{
  "n_kv_head": 2,
  "head_dim": 128,
  "bias": "all",
  "parallel_block": false,
  "init": "uniform",
  "init_std_o": 0.0,
  "optimizer": "soap_variant",
  "weight_decay": 0.17,
  "grad_clip": 1.0,
  "schedule": "wsd",
  "doc_mask": true
}
Each number is 50 + 10 x the weight over its row's rms, rounded and kept within 0 to 99. Layers, rows and columns count from 0. The size before them is the row's rms in percent of the matrix's.

# layer 3 MLP up, 1024x256, rms 0.0915, rows 541-595, columns 0-127
098:36 59 57 56 36 49 39 47 52 57 50 39 37 39 52 24 60 61 51 47 39 53 53 51 33 42 64 54 43 56 43 50 50 44 57 43 47 51 53 45 62 46 43 41 51 46 49 64 47 45 50 53 57 46 41 59 40 46 63 41 56 49 52 61 47 44 45 41 57 46 52 64 60 77 46 59 49 41 58 53 77 34 51 34 37 26 54 43 57 51 53 41 24 50 54 49 48 42 51 65 50 40 61 65 62 45 54 62 87 53 57 32 39 52 39 54 46 61 39 50 70 36 42 43 49 63 61 54
103:68 50 62 45 34 70 51 63 50 42 56 56 45 29 58 61 62 52 60 44 52 60 42 40 57 36 64 36 61 52 50 44 56 46 43 40 63 27 48 47 60 61 57 59 48 36 59 47 56 55 53 45 28 44 36 42 40 53 51 30 48 61 53 58 46 59 55 57 66 48 64 48 46 62 58 35 77 51 38 39 37 54 58 57 60 45 36 49 34 48 41 37 48 42 58 40 49 47 43 50 40 38 50 56 37 72 62 46 50 34 61 52 30 52 47 49 54 68 42 48 37 51 68 51 44 60 50 59
096:57 46 65 52 54 37 53 49 57 28 47 47 60 54 48 52 66 31 37 41 47 45 43 32 42 40 42 55 49 34 53 38 65 70 44 42 47 45 55 39 56 41 47 44 58 41 43 39 57 64 46 34 54 55 48 48 33 61 41 34 45 48 56 38 62 57 36 49 56 37 32 48 51 49 56 68 63 58 56 58 50 44 51 47 53 46 42 52 61 53 54 59 67 36 62 38 47 47 58 47 36 51 34 73 58 44 41 44 44 56 45 58 55 66 58 51 50 48 55 68 50 60 56 53 68 67 52 55
105:52 42 58 44 51 39 52 48 52 41 48 70 44 50 50 49 41 58 62 66 53 36 40 31 48 22 61 62 59 62 60 55 61 35 41 41 36 40 56 51 49 61 41 51 56 36 36 52 39 55 51 69 74 50 58 40 54 26 57 46 49 60 44 52 49 49 40 54 63 31 46 62 63 59 37 42 44 46 50 49 44 52 38 36 64 50 40 51 55 50 47 51 39 55 53 31 60 54 53 54 59 36 43 49 41 49 50 71 55 56 25 57 56 52 48 58 59 51 46 50 31 48 53 42 57 51 34 41
101:48 50 36 47 56 74 59 57 55 35 52 57 61 58 50 28 43 49 35 52 64 49 45 47 45 52 42 38 60 40 59 45 62 39 68 49 46 45 43 49 51 43 45 41 33 56 59 86 50 59 35 65 56 51 61 51 44 56 53 32 37 63 48 47 47 45 40 57 50 40 56 57 46 63 60 61 42 62 55 58 40 44 61 23 50 56 53 51 34 38 63 47 55 63 50 61 36 65 61 51 30 56 52 67 35 55 59 51 52 60 43 40 55 38 49 41 56 54 44 42 60 46 53 52 49 64 43 41
096:31 45 56 40 48 41 63 52 44 53 56 49 59 43 62 32 60 50 31 49 47 29 39 55 43 53 44 45 24 50 45 54 60 30 58 44 36 45 52 43 63 54 47 39 42 41 54 69 51 46 61 48 73 40 46 53 37 58 47 39 52 37 55 47 53 51 43 59 52 51 54 42 44 36 49 55 59 42 38 60 60 68 45 52 49 54 57 53 43 45 54 53 46 48 57 43 55 31 43 62 52 54 37 43 57 58 54 49 36 50 54 41 32 60 41 50 61 27 62 60 45 51 55 49 46 44 57 35
096:65 57 60 53 47 65 42 70 58 57 38 48 59 55 43 53 65 51 48 27 68 57 50 49 44 48 71 28 38 40 55 60 68 76 46 34 62 49 56 51 56 54 47 45 33 62 36 67 59 81 44 50 56 54 45 40 37 67 60 50 40 51 44 44 50 59 53 45 51 42 55 53 33 53 53 55 45 54 51 44 57 55 50 50 47 41 45 54 47 57 64 52 42 49 59 56 55 47 30 44 50 47 52 37 36 78 51 49 41 38 34 45 47 57 57 49 48 48 37 47 44 47 68 48 47 50 55 47
099:61 33 60 59 53 60 51 70 40 75 45 60 61 28 50 59 45 46 50 46 44 37 50 36 56 51 49 70 36 45 42 54 50 53 51 61 37 45 53 45 53 58 51 48 45 65 48 50 25 66 35 49 45 52 42 51 54 46 40 61 54 50 70 43 57 57 60 57 38 56 55 50 50 45 59 53 49 51 57 51 52 52 56 67 44 64 41 54 46 43 47 40 50 54 65 59 41 43 37 46 65 43 42 40 51 43 48 54 65 52 38 49 68 42 62 30 44 36 47 37 66 57 47 63 50 42 53 50
102:55 42 46 56 45 45 70 45 50 46 58 63 56 76 49 64 51 50 37 59 69 67 51 47 46 61 74 57 42 47 83 58 61 52 59 45 39 53 61 37 51 36 51 43 47 52 50 48 53 56 47 40 67 62 38 62 62 51 64 41 57 47 19 60 42 41 60 51 44 61 48 48 51 51 43 59 49 54 42 57 61 24 55 59 69 47 49 34 69 50 55 64 60 46 50 66 40 62 46 42 38 50 57 56 42 51 44 44 35 59 57 47 49 64 47 37 48 63 52 50 66 62 49 62 53 47 50 50
100:52 56 52 52 32 53 52 41 44 50 68 57 62 29 51 36 58 30 53 44 34 50 45 35 55 34 57 62 57 53 50 50 58 44 54 38 61 55 47 32 51 44 55 39 29 65 56 63 43 56 55 51 49 61 54 51 59 50 57 47 31 54 42 54 43 47 51 67 57 56 61 43 42 48 50 63 40 70 55 43 33 46 36 42 65 54 56 44 56 52 58 72 47 43 53 56 35 55 47 57 44 46 56 50 56 60 52 55 56 67 33 32 49 58 56 61 43 44 76 33 48 52 54 47 52 58 63 51
102:49 60 27 49 47 54 46 53 53 53 46 36 53 59 55 24 44 39 52 43 43 39 50 34 54 58 71 67 42 43 48 46 52 51 66 43 52 62 33 61 52 55 58 58 61 66 46 59 41 65 40 55 32 41 67 42 53 54 42 47 50 40 38 61 43 47 60 35 56 46 50 65 40 38 31 56 51 38 55 55 61 51 39 57 69 66 47 47 56 41 41 59 38 51 54 55 51 50 53 36 34 58 37 52 43 61 66 41 66 44 41 53 53 58 46 51 48 39 31 28 53 52 38 40 43 68 48 47
091:54 53 64 55 34 24 62 42 57 52 53 57 48 27 59 53 49 43 54 50 44 49 51 68 46 53 40 52 45 62 70 51 42 50 47 50 49 39 34 56 51 56 49 28 53 51 54 50 43 39 41 53 51 48 43 43 33 44 31 36 37 69 49 47 38 62 43 58 54 43 57 47 26 44 48 62 58 79 51 48 64 23 59 58 50 57 52 57 62 47 43 60 51 52 59 36 37 48 58 59 52 50 59 54 48 70 50 50 60 32 62 34 45 60 38 52 49 43 51 51 49 44 51 54 32 39 57 49
108:44 58 49 48 63 58 60 27 64 46 45 46 65 63 54 43 51 43 58 36 33 69 54 48 49 44 48 31 56 55 52 53 55 46 68 63 52 61 45 62 49 47 47 45 54 46 65 56 47 45 62 29 61 58 55 53 62 61 67 48 35 61 49 53 53 41 40 51 49 54 58 45 55 66 69 61 48 36 66 78 39 58 65 54 59 48 58 24 60 40 39 46 35 44 62 66 55 56 42 42 58 32 42 54 45 34 50 45 47 52 52 43 44 52 55 49 40 60 42 66 54 50 57 40 44 39 54 44
106:41 57 45 59 52 40 63 67 64 46 41 51 58 44 41 42 60 54 48 48 41 50 46 55 54 37 54 53 43 41 64 47 55 18 68 57 48 47 42 52 45 47 46 54 67 51 66 42 48 52 51 17 53 50 50 48 57 48 46 54 66 48 52 66 64 46 38 27 70 47 46 48 56 44 47 43 65 43 50 50 59 60 48 63 64 47 47 50 58 53 39 31 48 38 48 36 51 50 54 54 55 64 59 56 37 49 36 45 81 59 59 38 39 31 42 51 57 53 52 44 57 37 63 35 67 47 66 42
102:50 36 34 60 41 32 55 21 66 67 31 52 70 58 47 57 48 52 60 51 49 40 49 59 68 43 46 30 51 58 54 47 45 53 41 62 67 54 50 60 47 75 55 35 41 54 56 54 38 59 46 52 53 46 68 53 60 37 41 45 53 48 59 56 34 66 64 46 54 40 66 39 58 46 44 44 56 48 35 54 54 40 39 35 43 73 49 40 43 60 44 50 67 53 54 69 63 38 50 44 43 45 56 48 67 54 49 55 29 38 64 36 40 62 68 57 56 60 29 50 61 38 49 55 48 51 40 46
103:40 50 54 55 47 55 55 53 43 67 35 45 55 43 52 50 39 52 43 36 48 45 58 58 58 39 68 49 47 64 62 49 45 36 56 48 54 36 33 56 59 41 55 51 50 49 54 66 60 40 41 55 76 53 58 46 48 49 58 37 54 48 65 39 48 53 62 68 48 37 48 50 49 51 32 52 46 66 39 36 52 46 37 41 44 41 67 49 40 54 38 31 30 51 62 39 62 44 44 54 57 51 45 41 60 50 53 49 44 48 62 36 68 48 64 14 45 26 51 51 52 54 54 42 49 67 43 28
105:50 64 73 30 49 53 48 38 61 43 35 65 28 41 53 51 46 49 55 55 53 58 57 51 47 56 47 60 47 51 56 52 48 54 49 54 31 64 43 60 49 57 64 62 44 63 31 37 50 54 45 35 45 27 42 55 54 52 48 51 35 60 48 54 45 41 53 59 46 28 45 39 51 38 55 57 45 53 56 49 49 39 53 52 70 22 57 51 40 33 73 50 60 56 55 52 49 51 52 47 49 54 63 66 43 56 42 39 51 38 59 64 71 62 54 47 51 50 60 39 59 51 51 45 44 64 44 63
101:66 38 48 54 66 56 47 30 50 47 37 41 51 38 42 51 44 45 48 72 40 74 64 53 63 49 40 58 54 49 47 33 54 33 54 57 55 50 45 55 45 51 54 39 35 41 46 53 57 56 40 45 51 44 55 65 52 47 59 54 52 66 63 24 46 41 61 26 46 63 30 39 64 49 48 54 53 37 44 46 48 48 35 47 63 63 49 35 68 45 23 48 53 52 55 43 46 51 58 42 42 52 46 43 52 50 35 41 49 51 52 68 43 48 42 56 40 62 54 66 44 61 65 56 58 40 61 39
102:37 43 43 62 44 65 58 52 38 30 49 46 41 57 67 46 46 52 59 61 48 46 48 59 60 31 45 60 42 45 59 45 48 60 45 37 39 41 55 24 25 59 33 48 48 44 36 56 50 54 36 29 69 54 37 50 44 46 43 65 50 42 51 49 53 53 49 63 39 58 52 49 45 30 59 54 50 63 76 66 48 45 49 47 61 49 52 51 51 42 52 63 51 51 58 45 37 62 50 52 47 56 60 41 20 52 55 26 43 47 54 65 61 60 60 32 38 47 49 43 58 39 58 38 56 38 59 61
095:60 31 38 55 42 48 46 58 48 58 54 45 49 55 49 46 52 45 54 43 51 52 47 48 62 59 60 40 66 42 50 43 56 42 33 53 56 50 32 57 68 46 40 36 57 40 69 55 57 56 50 40 31 33 43 50 58 30 38 65 52 44 57 51 44 38 66 46 58 43 57 43 49 46 47 48 55 76 51 59 37 41 60 60 59 46 49 60 51 41 62 53 53 55 59 64 43 56 58 64 35 42 54 41 58 38 64 62 45 60 56 25 56 40 55 49 35 47 54 52 48 43 42 71 65 65 56 41
097:43 47 50 50 43 66 47 38 63 53 41 73 48 51 38 43 44 53 61 66 37 51 53 55 47 59 52 73 71 55 46 56 43 48 48 29 39 60 47 58 59 54 41 47 51 48 45 55 61 56 44 61 38 52 48 49 43 30 54 70 51 53 46 58 60 47 37 60 50 61 49 48 26 49 54 24 35 39 57 46 45 62 47 48 52 42 36 50 56 61 65 60 54 37 30 65 30 43 58 51 48 54 48 44 42 72 56 51 43 61 47 53 39 45 57 38 56 52 59 32 42 71 49 37 29 61 67 25
084:56 51 43 60 56 60 49 39 39 53 32 50 58 32 54 35 58 57 68 30 54 61 61 67 50 55 56 53 52 73 41 62 60 45 41 51 47 59 60 59 50 64 53 46 47 46 42 58 58 63 63 36 47 58 52 55 49 46 28 38 67 72 52 47 52 56 60 44 65 46 25 50 48 47 38 60 46 50 36 53 55 40 45 72 40 33 51 51 60 43 49 51 52 50 55 49 39 47 50 57 47 63 50 59 45 63 58 42 47 66 55 41 45 36 60 53 40 42 62 54 43 61 38 56 23 49 56 43
099:58 57 54 69 66 51 71 39 37 65 53 37 55 59 43 49 43 49 58 52 61 54 47 59 53 59 72 57 42 39 60 51 58 44 46 57 56 37 21 62 80 38 70 41 56 41 33 37 54 41 38 53 61 48 60 59 52 48 36 33 54 47 46 50 58 74 57 57 46 43 41 55 71 54 55 40 46 47 58 46 42 61 50 37 51 47 39 50 35 63 36 56 43 52 59 53 65 57 54 58 43 61 70 52 57 49 44 46 47 41 44 41 57 37 37 29 63 56 51 54 51 46 49 54 65 44 53 51
086:38 46 75 58 56 64 43 47 41 52 67 55 39 53 58 60 43 48 45 60 56 45 55 43 42 40 56 51 61 44 43 57 50 66 60 36 32 47 40 30 59 66 55 52 56 44 38 57 56 47 58 58 46 48 56 54 58 54 49 55 41 57 40 54 44 54 48 58 45 56 43 57 40 47 62 47 42 51 46 37 54 37 58 41 52 20 58 42 50 40 41 51 46 55 42 70 62 40 37 37 51 52 46 33 54 44 33 35 49 43 50 59 52 56 45 58 46 54 63 54 52 67 47 66 59 44 55 61
103:59 47 51 34 51 52 30 60 60 52 47 61 47 52 57 35 61 49 44 55 55 62 40 24 59 45 62 52 51 46 48 59 39 59 44 50 41 41 48 59 52 49 40 66 37 48 36 53 56 63 48 60 46 59 27 52 71 45 35 65 38 53 59 57 54 44 36 59 56 56 41 46 35 73 66 50 53 59 41 27 49 45 45 39 51 33 56 40 41 49 56 19 57 68 50 46 39 35 56 56 55 51 53 49 46 53 56 46 49 43 51 56 45 48 49 65 58 54 75 43 37 53 55 57 59 56 47 49
097:58 56 44 49 42 58 56 51 43 64 41 48 46 59 50 48 51 46 56 51 41 36 57 43 43 49 45 47 52 61 53 43 55 45 51 43 36 44 46 39 62 54 51 39 49 56 56 43 50 45 60 39 53 37 42 71 56 73 31 37 55 40 45 39 72 32 55 62 65 51 43 58 52 44 48 46 65 45 73 33 44 58 41 57 48 40 41 56 68 45 47 76 46 45 51 41 45 35 56 65 58 49 50 37 55 46 55 48 56 51 53 68 54 51 47 66 33 46 39 57 44 70 45 49 51 48 63 50
087:46 42 55 46 65 30 58 44 59 54 45 53 48 42 53 32 57 39 31 56 37 35 51 58 36 46 35 51 51 46 40 36 43 42 54 60 51 43 63 58 50 48 33 45 57 46 52 41 52 72 76 56 40 43 37 69 47 62 58 47 42 61 54 72 56 44 44 59 46 45 51 42 46 45 41 52 47 42 26 38 60 50 39 52 48 35 47 62 56 31 39 58 60 47 50 45 48 46 60 42 54 55 44 54 40 38 65 51 70 54 39 43 51 53 48 57 41 58 44 60 52 38 70 35 57 37 47 57
098:37 65 44 63 47 52 46 41 49 47 43 24 65 54 68 53 44 45 58 48 40 46 54 52 62 66 55 57 54 47 61 54 48 50 69 58 61 44 51 50 32 53 63 31 54 35 57 65 52 61 35 58 36 51 45 59 53 74 39 51 36 37 64 41 44 53 50 48 53 40 77 30 35 56 49 47 35 55 58 55 46 42 32 42 35 50 43 50 65 52 38 48 36 42 62 61 52 54 49 64 57 33 66 56 46 40 50 44 57 68 62 50 41 55 69 40 36 58 55 63 48 60 46 28 47 56 60 58
101:49 36 39 52 51 66 62 45 54 46 48 62 56 56 54 56 67 54 46 54 57 42 52 46 47 49 63 49 42 72 46 64 37 39 38 51 50 54 61 42 60 45 45 38 45 34 47 63 41 31 63 43 42 48 48 52 41 55 45 55 64 42 58 62 61 33 58 40 59 41 51 47 30 40 54 46 46 35 57 43 55 42 52 30 39 35 55 48 66 54 52 50 58 53 42 62 56 37 49 51 46 51 51 52 39 40 43 52 28 49 57 46 63 45 52 46 60 47 55 46 53 54 33 51 46 61 44 43
103:63 53 45 36 29 52 65 32 58 47 50 54 41 54 48 36 63 49 48 37 56 57 34 31 63 43 70 46 37 38 29 66 48 44 44 62 44 41 53 61 63 51 45 54 59 57 60 44 62 52 32 51 60 51 56 29 52 44 47 46 59 45 43 54 48 50 41 36 72 51 28 59 43 60 50 60 49 57 56 58 66 42 55 45 41 39 58 58 28 35 48 34 68 41 58 37 66 46 37 50 66 50 39 50 26 65 47 82 41 34 49 42 49 43 49 46 50 48 50 39 44 51 48 40 48 60 34 40
103:59 61 51 72 51 52 54 42 43 52 62 37 57 46 65 52 43 56 48 53 58 38 52 52 47 42 40 56 45 43 64 52 46 61 53 53 59 56 33 51 41 49 54 58 53 42 50 45 80 36 58 49 34 55 43 51 69 30 66 43 52 50 51 30 45 48 57 53 31 50 50 47 48 44 47 35 37 52 61 63 53 47 60 61 54 34 65 32 54 50 52 52 63 68 50 73 50 32 48 49 56 68 55 34 32 38 54 42 41 55 48 30 57 54 57 41 42 66 41 36 45 52 53 35 53 37 63 31
091:47 67 41 64 60 40 61 47 47 49 68 34 54 40 41 41 36 44 68 35 51 54 45 44 54 50 43 48 44 66 59 46 44 45 72 54 38 59 64 43 58 27 59 59 54 58 56 74 78 50 38 56 64 47 57 56 56 58 53 50 60 42 52 55 52 47 29 74 53 41 43 58 65 57 57 48 39 58 48 43 37 26 22 50 50 53 49 48 53 58 61 43 53 43 63 64 61 43 61 49 54 41 49 49 55 65 49 56 46 65 56 45 50 50 67 57 63 51 49 52 58 57 47 45 63 54 37 38
107:58 54 61 59 65 47 33 50 37 56 50 73 41 57 52 40 54 56 57 37 43 42 59 51 29 49 53 37 54 54 67 44 25 47 39 45 54 44 57 60 41 47 52 37 72 50 51 59 44 73 44 51 39 49 50 34 51 47 40 47 56 49 61 49 47 47 37 54 47 55 28 49 50 45 56 49 40 48 55 41 40 39 57 45 67 54 43 43 58 55 63 74 38 39 71 56 53 37 63 70 50 49 51 48 49 50 62 49 32 43 36 57 46 59 49 53 49 55 43 52 47 42 52 49 56 59 30 53
111:62 63 41 52 60 48 46 75 64 40 50 31 55 67 57 62 41 46 57 67 37 65 42 59 48 59 46 51 50 39 69 45 60 50 71 54 35 54 43 42 47 59 54 57 35 31 50 39 48 49 59 34 41 42 56 40 80 62 64 49 44 38 67 51 58 39 57 46 46 46 53 63 42 67 50 33 50 56 53 53 54 54 66 34 71 37 54 64 60 42 60 42 54 55 64 53 50 43 60 53 50 36 64 56 55 61 46 32 58 57 47 42 53 54 55 46 41 82 50 43 57 61 67 55 52 31 52 57
101:58 53 49 60 61 66 48 34 59 49 71 46 69 51 53 48 55 35 58 44 67 52 34 48 42 45 65 51 41 58 41 41 43 67 47 52 52 65 52 59 57 43 49 53 65 66 59 58 41 45 67 36 68 65 38 59 59 57 60 58 52 51 56 64 52 61 34 59 57 56 53 39 51 42 42 47 51 57 47 46 36 52 62 47 43 43 62 26 39 55 55 70 53 44 52 42 49 45 49 43 54 45 39 49 60 58 39 65 43 50 40 29 55 63 47 44 39 60 52 52 57 51 54 49 52 54 45 51
103:34 56 46 71 41 63 46 38 57 40 38 53 50 66 46 65 55 48 66 50 51 56 65 54 44 57 51 59 40 54 40 47 51 48 57 41 46 45 42 59 32 52 56 50 39 53 74 52 49 55 51 52 54 48 62 35 49 30 33 56 53 43 56 45 64 53 63 51 44 38 46 54 35 42 55 63 54 45 56 53 52 45 54 51 34 62 57 34 38 45 41 42 35 41 47 51 49 43 54 57 60 35 38 66 30 65 34 55 29 40 41 33 54 56 55 29 49 61 41 65 41 45 50 43 55 42 59 53
103:49 25 50 53 39 49 59 51 59 50 65 32 62 49 26 63 46 54 32 61 49 53 61 41 68 47 47 36 51 50 55 63 39 42 48 59 57 60 47 39 64 57 56 45 48 29 40 44 33 45 41 50 42 51 42 43 60 50 62 46 67 26 52 62 62 43 44 49 66 38 44 43 43 44 51 39 53 44 57 45 57 62 47 66 63 48 35 42 54 37 51 27 65 59 55 49 44 47 59 55 53 40 59 54 53 58 55 37 53 55 39 42 52 50 54 32 45 57 48 47 40 55 33 50 53 57 53 52
098:38 69 39 43 40 62 65 49 39 50 61 66 71 40 64 59 45 48 51 52 47 63 52 54 44 52 64 51 40 61 59 50 52 44 55 53 45 71 29 64 37 56 50 60 47 40 56 54 53 51 37 44 46 38 58 28 47 63 52 44 47 42 50 53 62 48 47 79 47 60 55 52 60 45 40 52 55 52 60 27 38 59 53 70 52 59 45 64 50 33 43 58 59 48 45 43 63 59 68 58 59 59 43 53 36 54 50 44 56 48 50 47 53 48 63 51 29 34 55 49 51 44 43 42 52 52 50 44
102:52 42 39 43 39 51 50 71 62 41 39 50 39 39 46 61 45 54 55 62 53 54 64 53 30 41 41 61 40 44 66 51 48 57 59 52 70 48 27 72 45 54 40 35 44 52 62 50 40 43 52 44 50 67 44 44 66 44 58 50 33 46 42 55 56 46 53 61 56 67 63 49 49 50 37 61 31 64 45 60 44 65 48 30 50 42 40 62 44 44 31 47 42 53 46 66 49 56 61 45 43 64 57 56 65 65 52 50 59 49 51 63 58 53 45 55 72 55 48 36 50 46 52 51 48 58 57 58
103:39 59 30 51 42 40 70 46 57 67 50 49 46 46 31 40 50 69 56 48 58 60 55 56 68 48 55 59 37 52 39 63 44 33 56 58 62 67 55 38 60 58 43 40 58 48 31 44 57 60 56 59 40 46 55 44 54 57 74 61 49 37 59 66 56 51 61 48 67 49 55 46 48 34 56 33 44 46 57 66 34 41 57 51 37 55 49 28 65 44 45 61 51 52 48 39 51 71 64 44 34 47 54 28 45 46 38 47 46 58 45 41 52 51 49 58 63 54 36 50 52 59 54 49 46 67 44 64
100:53 62 53 53 65 50 60 56 50 46 63 50 50 31 53 37 67 50 49 38 32 64 39 59 38 46 53 57 38 47 42 45 58 48 47 39 72 50 52 40 48 48 43 58 34 54 47 51 66 55 31 34 74 57 55 54 51 51 44 49 36 63 49 63 39 59 49 41 37 55 47 59 59 39 32 44 45 54 54 42 58 37 63 58 49 23 46 47 58 64 63 55 41 52 31 41 49 57 30 54 50 56 53 52 36 58 31 42 57 38 63 35 46 60 57 46 36 46 28 51 54 44 37 46 63 38 50 53
094:55 38 52 61 53 44 36 42 44 57 64 47 49 54 43 47 50 47 48 47 53 51 34 58 53 62 40 66 37 61 56 60 40 43 46 54 51 58 52 49 48 76 60 44 59 46 41 46 68 50 59 34 54 68 47 53 48 48 52 58 60 39 57 47 55 42 50 50 50 55 59 52 51 65 43 57 42 39 50 50 48 54 60 57 54 24 56 58 52 51 65 54 36 38 62 53 62 44 36 40 40 37 56 50 50 79 37 40 41 36 39 34 45 52 55 52 62 59 71 39 42 51 38 42 62 60 48 37
095:66 46 43 55 51 56 43 49 55 43 52 52 47 43 39 33 46 45 32 52 57 58 58 46 45 36 49 63 57 49 49 57 39 52 36 47 53 30 63 50 33 57 55 24 65 45 46 56 54 67 46 45 42 48 52 35 34 42 52 57 31 64 51 67 36 34 47 58 60 61 56 48 54 56 58 58 51 39 51 42 32 64 48 57 54 43 40 43 56 49 58 46 45 55 66 63 38 68 54 52 45 45 38 40 55 38 59 41 64 45 44 54 62 49 60 51 45 47 42 73 64 44 37 59 36 27 32 40
107:50 31 34 56 51 36 48 44 53 57 51 50 57 65 50 44 49 57 51 37 24 35 62 43 33 63 65 51 56 46 45 55 48 34 48 55 61 46 53 69 40 36 49 47 56 38 47 55 56 63 49 53 34 48 62 63 52 40 50 41 61 48 46 59 61 58 32 27 43 38 68 63 51 62 41 47 38 43 49 60 48 54 60 50 37 51 55 44 53 61 51 50 49 48 60 60 59 51 43 37 49 55 68 52 63 38 56 47 54 53 44 44 48 59 55 42 41 50 48 49 49 44 44 57 54 60 27 43
100:44 50 53 54 46 53 65 50 53 41 50 41 56 42 44 46 68 38 61 38 69 53 46 50 42 56 29 40 44 25 32 67 47 53 61 58 50 60 39 36 48 44 38 59 50 66 40 56 46 70 45 52 47 58 37 57 71 52 37 48 41 37 51 77 50 37 58 30 57 45 50 41 59 45 52 21 52 57 41 46 41 52 37 68 47 50 56 55 37 47 58 58 53 62 46 52 43 52 42 44 33 52 60 68 42 51 60 36 45 32 55 44 42 53 52 54 52 48 55 47 47 52 53 68 48 36 51 54
096:59 32 35 52 46 60 49 56 58 61 59 63 61 32 55 43 68 41 49 45 66 44 59 54 51 70 52 52 44 34 59 27 37 49 45 52 46 65 33 44 83 72 59 52 47 39 50 42 50 53 40 30 56 45 49 43 52 32 50 59 54 63 37 57 25 48 36 41 60 52 46 67 37 50 68 50 43 41 56 60 34 50 78 47 52 43 59 56 35 55 54 49 52 31 30 41 56 28 51 49 50 42 58 50 60 60 31 49 63 46 29 28 48 53 54 42 46 49 42 57 62 50 39 56 40 56 39 45
107:60 48 39 55 55 62 35 47 50 49 53 57 52 51 56 38 46 48 49 40 46 27 45 56 33 53 55 26 53 51 42 38 46 69 46 55 58 39 56 48 53 50 59 59 50 70 48 52 42 61 64 50 45 58 60 64 51 62 42 56 58 72 48 82 62 53 33 39 36 39 30 41 48 59 50 43 49 33 60 38 58 48 31 62 52 48 37 38 64 55 59 42 61 44 69 41 52 57 59 55 71 63 40 41 57 57 33 69 61 49 47 51 67 60 48 70 41 44 36 59 63 42 49 29 46 71 46 28
096:48 59 57 30 30 40 48 50 34 59 49 81 63 51 32 39 46 57 49 52 37 35 44 60 43 57 57 45 47 32 55 42 51 56 47 45 44 53 59 61 55 43 40 34 31 38 50 54 53 60 64 50 56 36 72 49 44 40 61 49 42 58 65 58 56 46 58 41 74 55 44 55 45 56 41 62 35 45 68 46 36 47 52 58 56 52 59 48 50 43 53 65 51 61 43 47 34 48 57 47 32 44 40 57 51 47 49 43 38 61 33 35 53 39 64 52 31 51 47 43 50 50 48 59 46 41 47 32
096:46 54 51 60 49 53 22 79 55 57 64 48 57 40 45 62 58 63 70 41 50 33 30 46 65 49 37 62 24 56 50 50 53 30 62 60 48 46 41 53 57 50 42 53 58 46 32 57 59 57 43 63 73 64 48 44 59 53 46 48 36 59 53 60 46 37 52 53 44 51 24 59 46 36 37 47 46 56 58 59 46 45 51 50 61 61 30 37 48 55 54 54 37 29 36 64 26 40 54 64 68 55 56 56 49 51 44 49 45 33 53 37 41 56 41 48 74 63 53 51 50 44 69 49 48 67 56 37
097:34 55 51 41 34 40 57 31 67 61 52 58 49 34 44 61 53 46 41 45 56 54 40 53 35 60 53 67 48 48 34 48 42 45 41 68 42 36 58 46 50 55 30 45 59 60 54 53 40 38 45 56 54 78 35 51 32 79 45 43 44 50 49 57 62 59 38 49 59 41 62 44 65 53 41 53 57 56 46 56 49 41 56 38 39 38 68 48 55 54 52 60 44 44 55 32 45 59 55 62 68 48 33 39 67 49 39 79 59 62 45 33 57 44 70 41 33 46 49 50 46 46 45 54 54 51 47 46
095:46 54 47 48 41 59 61 53 63 39 53 58 49 39 56 39 60 50 36 36 48 44 47 48 37 47 57 62 54 42 48 54 50 56 53 45 24 36 36 48 63 39 49 32 62 59 57 59 62 59 42 43 55 59 38 51 49 53 45 40 40 51 65 49 43 61 46 53 45 40 40 35 50 47 48 52 58 43 48 42 60 51 56 61 55 51 58 46 50 30 58 74 46 42 50 70 44 51 45 54 97 31 43 80 55 61 46 42 57 56 26 36 34 42 41 51 49 57 54 37 52 44 58 61 43 63 46 44
099:58 59 51 52 43 50 42 61 57 47 51 40 65 57 46 55 54 44 43 58 50 53 66 38 49 61 46 59 62 51 47 31 42 40 45 56 54 44 53 61 53 45 33 38 56 53 50 39 40 55 45 31 11 66 39 52 59 52 66 34 38 38 43 63 54 34 55 54 55 65 62 52 53 38 56 35 49 23 64 55 52 43 46 47 52 41 49 39 49 47 42 45 51 46 56 42 56 79 59 66 39 44 44 55 54 51 60 45 59 54 57 40 47 44 47 31 42 40 41 17 56 58 75 39 60 34 46 45
092:57 62 39 62 42 43 60 25 51 68 46 76 52 52 33 62 61 49 51 40 53 55 44 57 54 45 56 64 46 38 41 50 49 53 37 36 66 52 66 58 44 63 54 57 56 49 70 59 58 44 56 61 51 60 51 75 63 53 57 51 49 44 50 56 70 43 44 59 52 57 40 50 65 58 35 41 46 55 34 32 50 24 53 43 59 50 60 41 69 50 45 72 41 59 48 55 50 61 47 57 47 37 35 38 59 53 64 57 41 49 61 40 47 28 51 62 62 67 39 64 59 52 61 58 46 38 41 45
098:37 40 28 56 51 57 45 42 45 49 35 54 50 66 40 58 44 43 62 36 53 55 45 54 64 41 49 65 37 53 57 69 56 37 46 40 47 38 39 31 51 52 42 50 47 51 51 43 48 44 68 44 53 46 55 54 41 27 45 38 39 62 74 43 47 66 46 61 56 34 60 45 56 62 38 51 56 49 34 37 43 66 48 50 64 58 41 58 39 42 38 45 58 34 50 32 72 59 51 47 65 45 49 54 55 46 28 45 37 48 64 41 50 49 51 32 43 58 49 60 62 46 40 55 45 42 60 47
104:30 53 63 36 39 46 39 44 67 49 46 41 51 25 53 55 60 48 58 51 52 53 35 46 52 46 47 57 39 42 75 55 57 52 54 45 50 57 44 51 57 43 61 53 62 57 37 40 43 50 51 77 55 49 51 27 58 50 52 42 66 50 46 53 43 48 58 47 60 50 42 34 59 63 53 50 58 64 45 70 71 36 43 58 62 56 58 48 52 36 44 49 39 48 47 40 47 50 46 59 47 55 48 47 58 44 47 37 54 41 57 57 55 61 59 54 47 52 45 45 46 60 23 46 49 72 30 36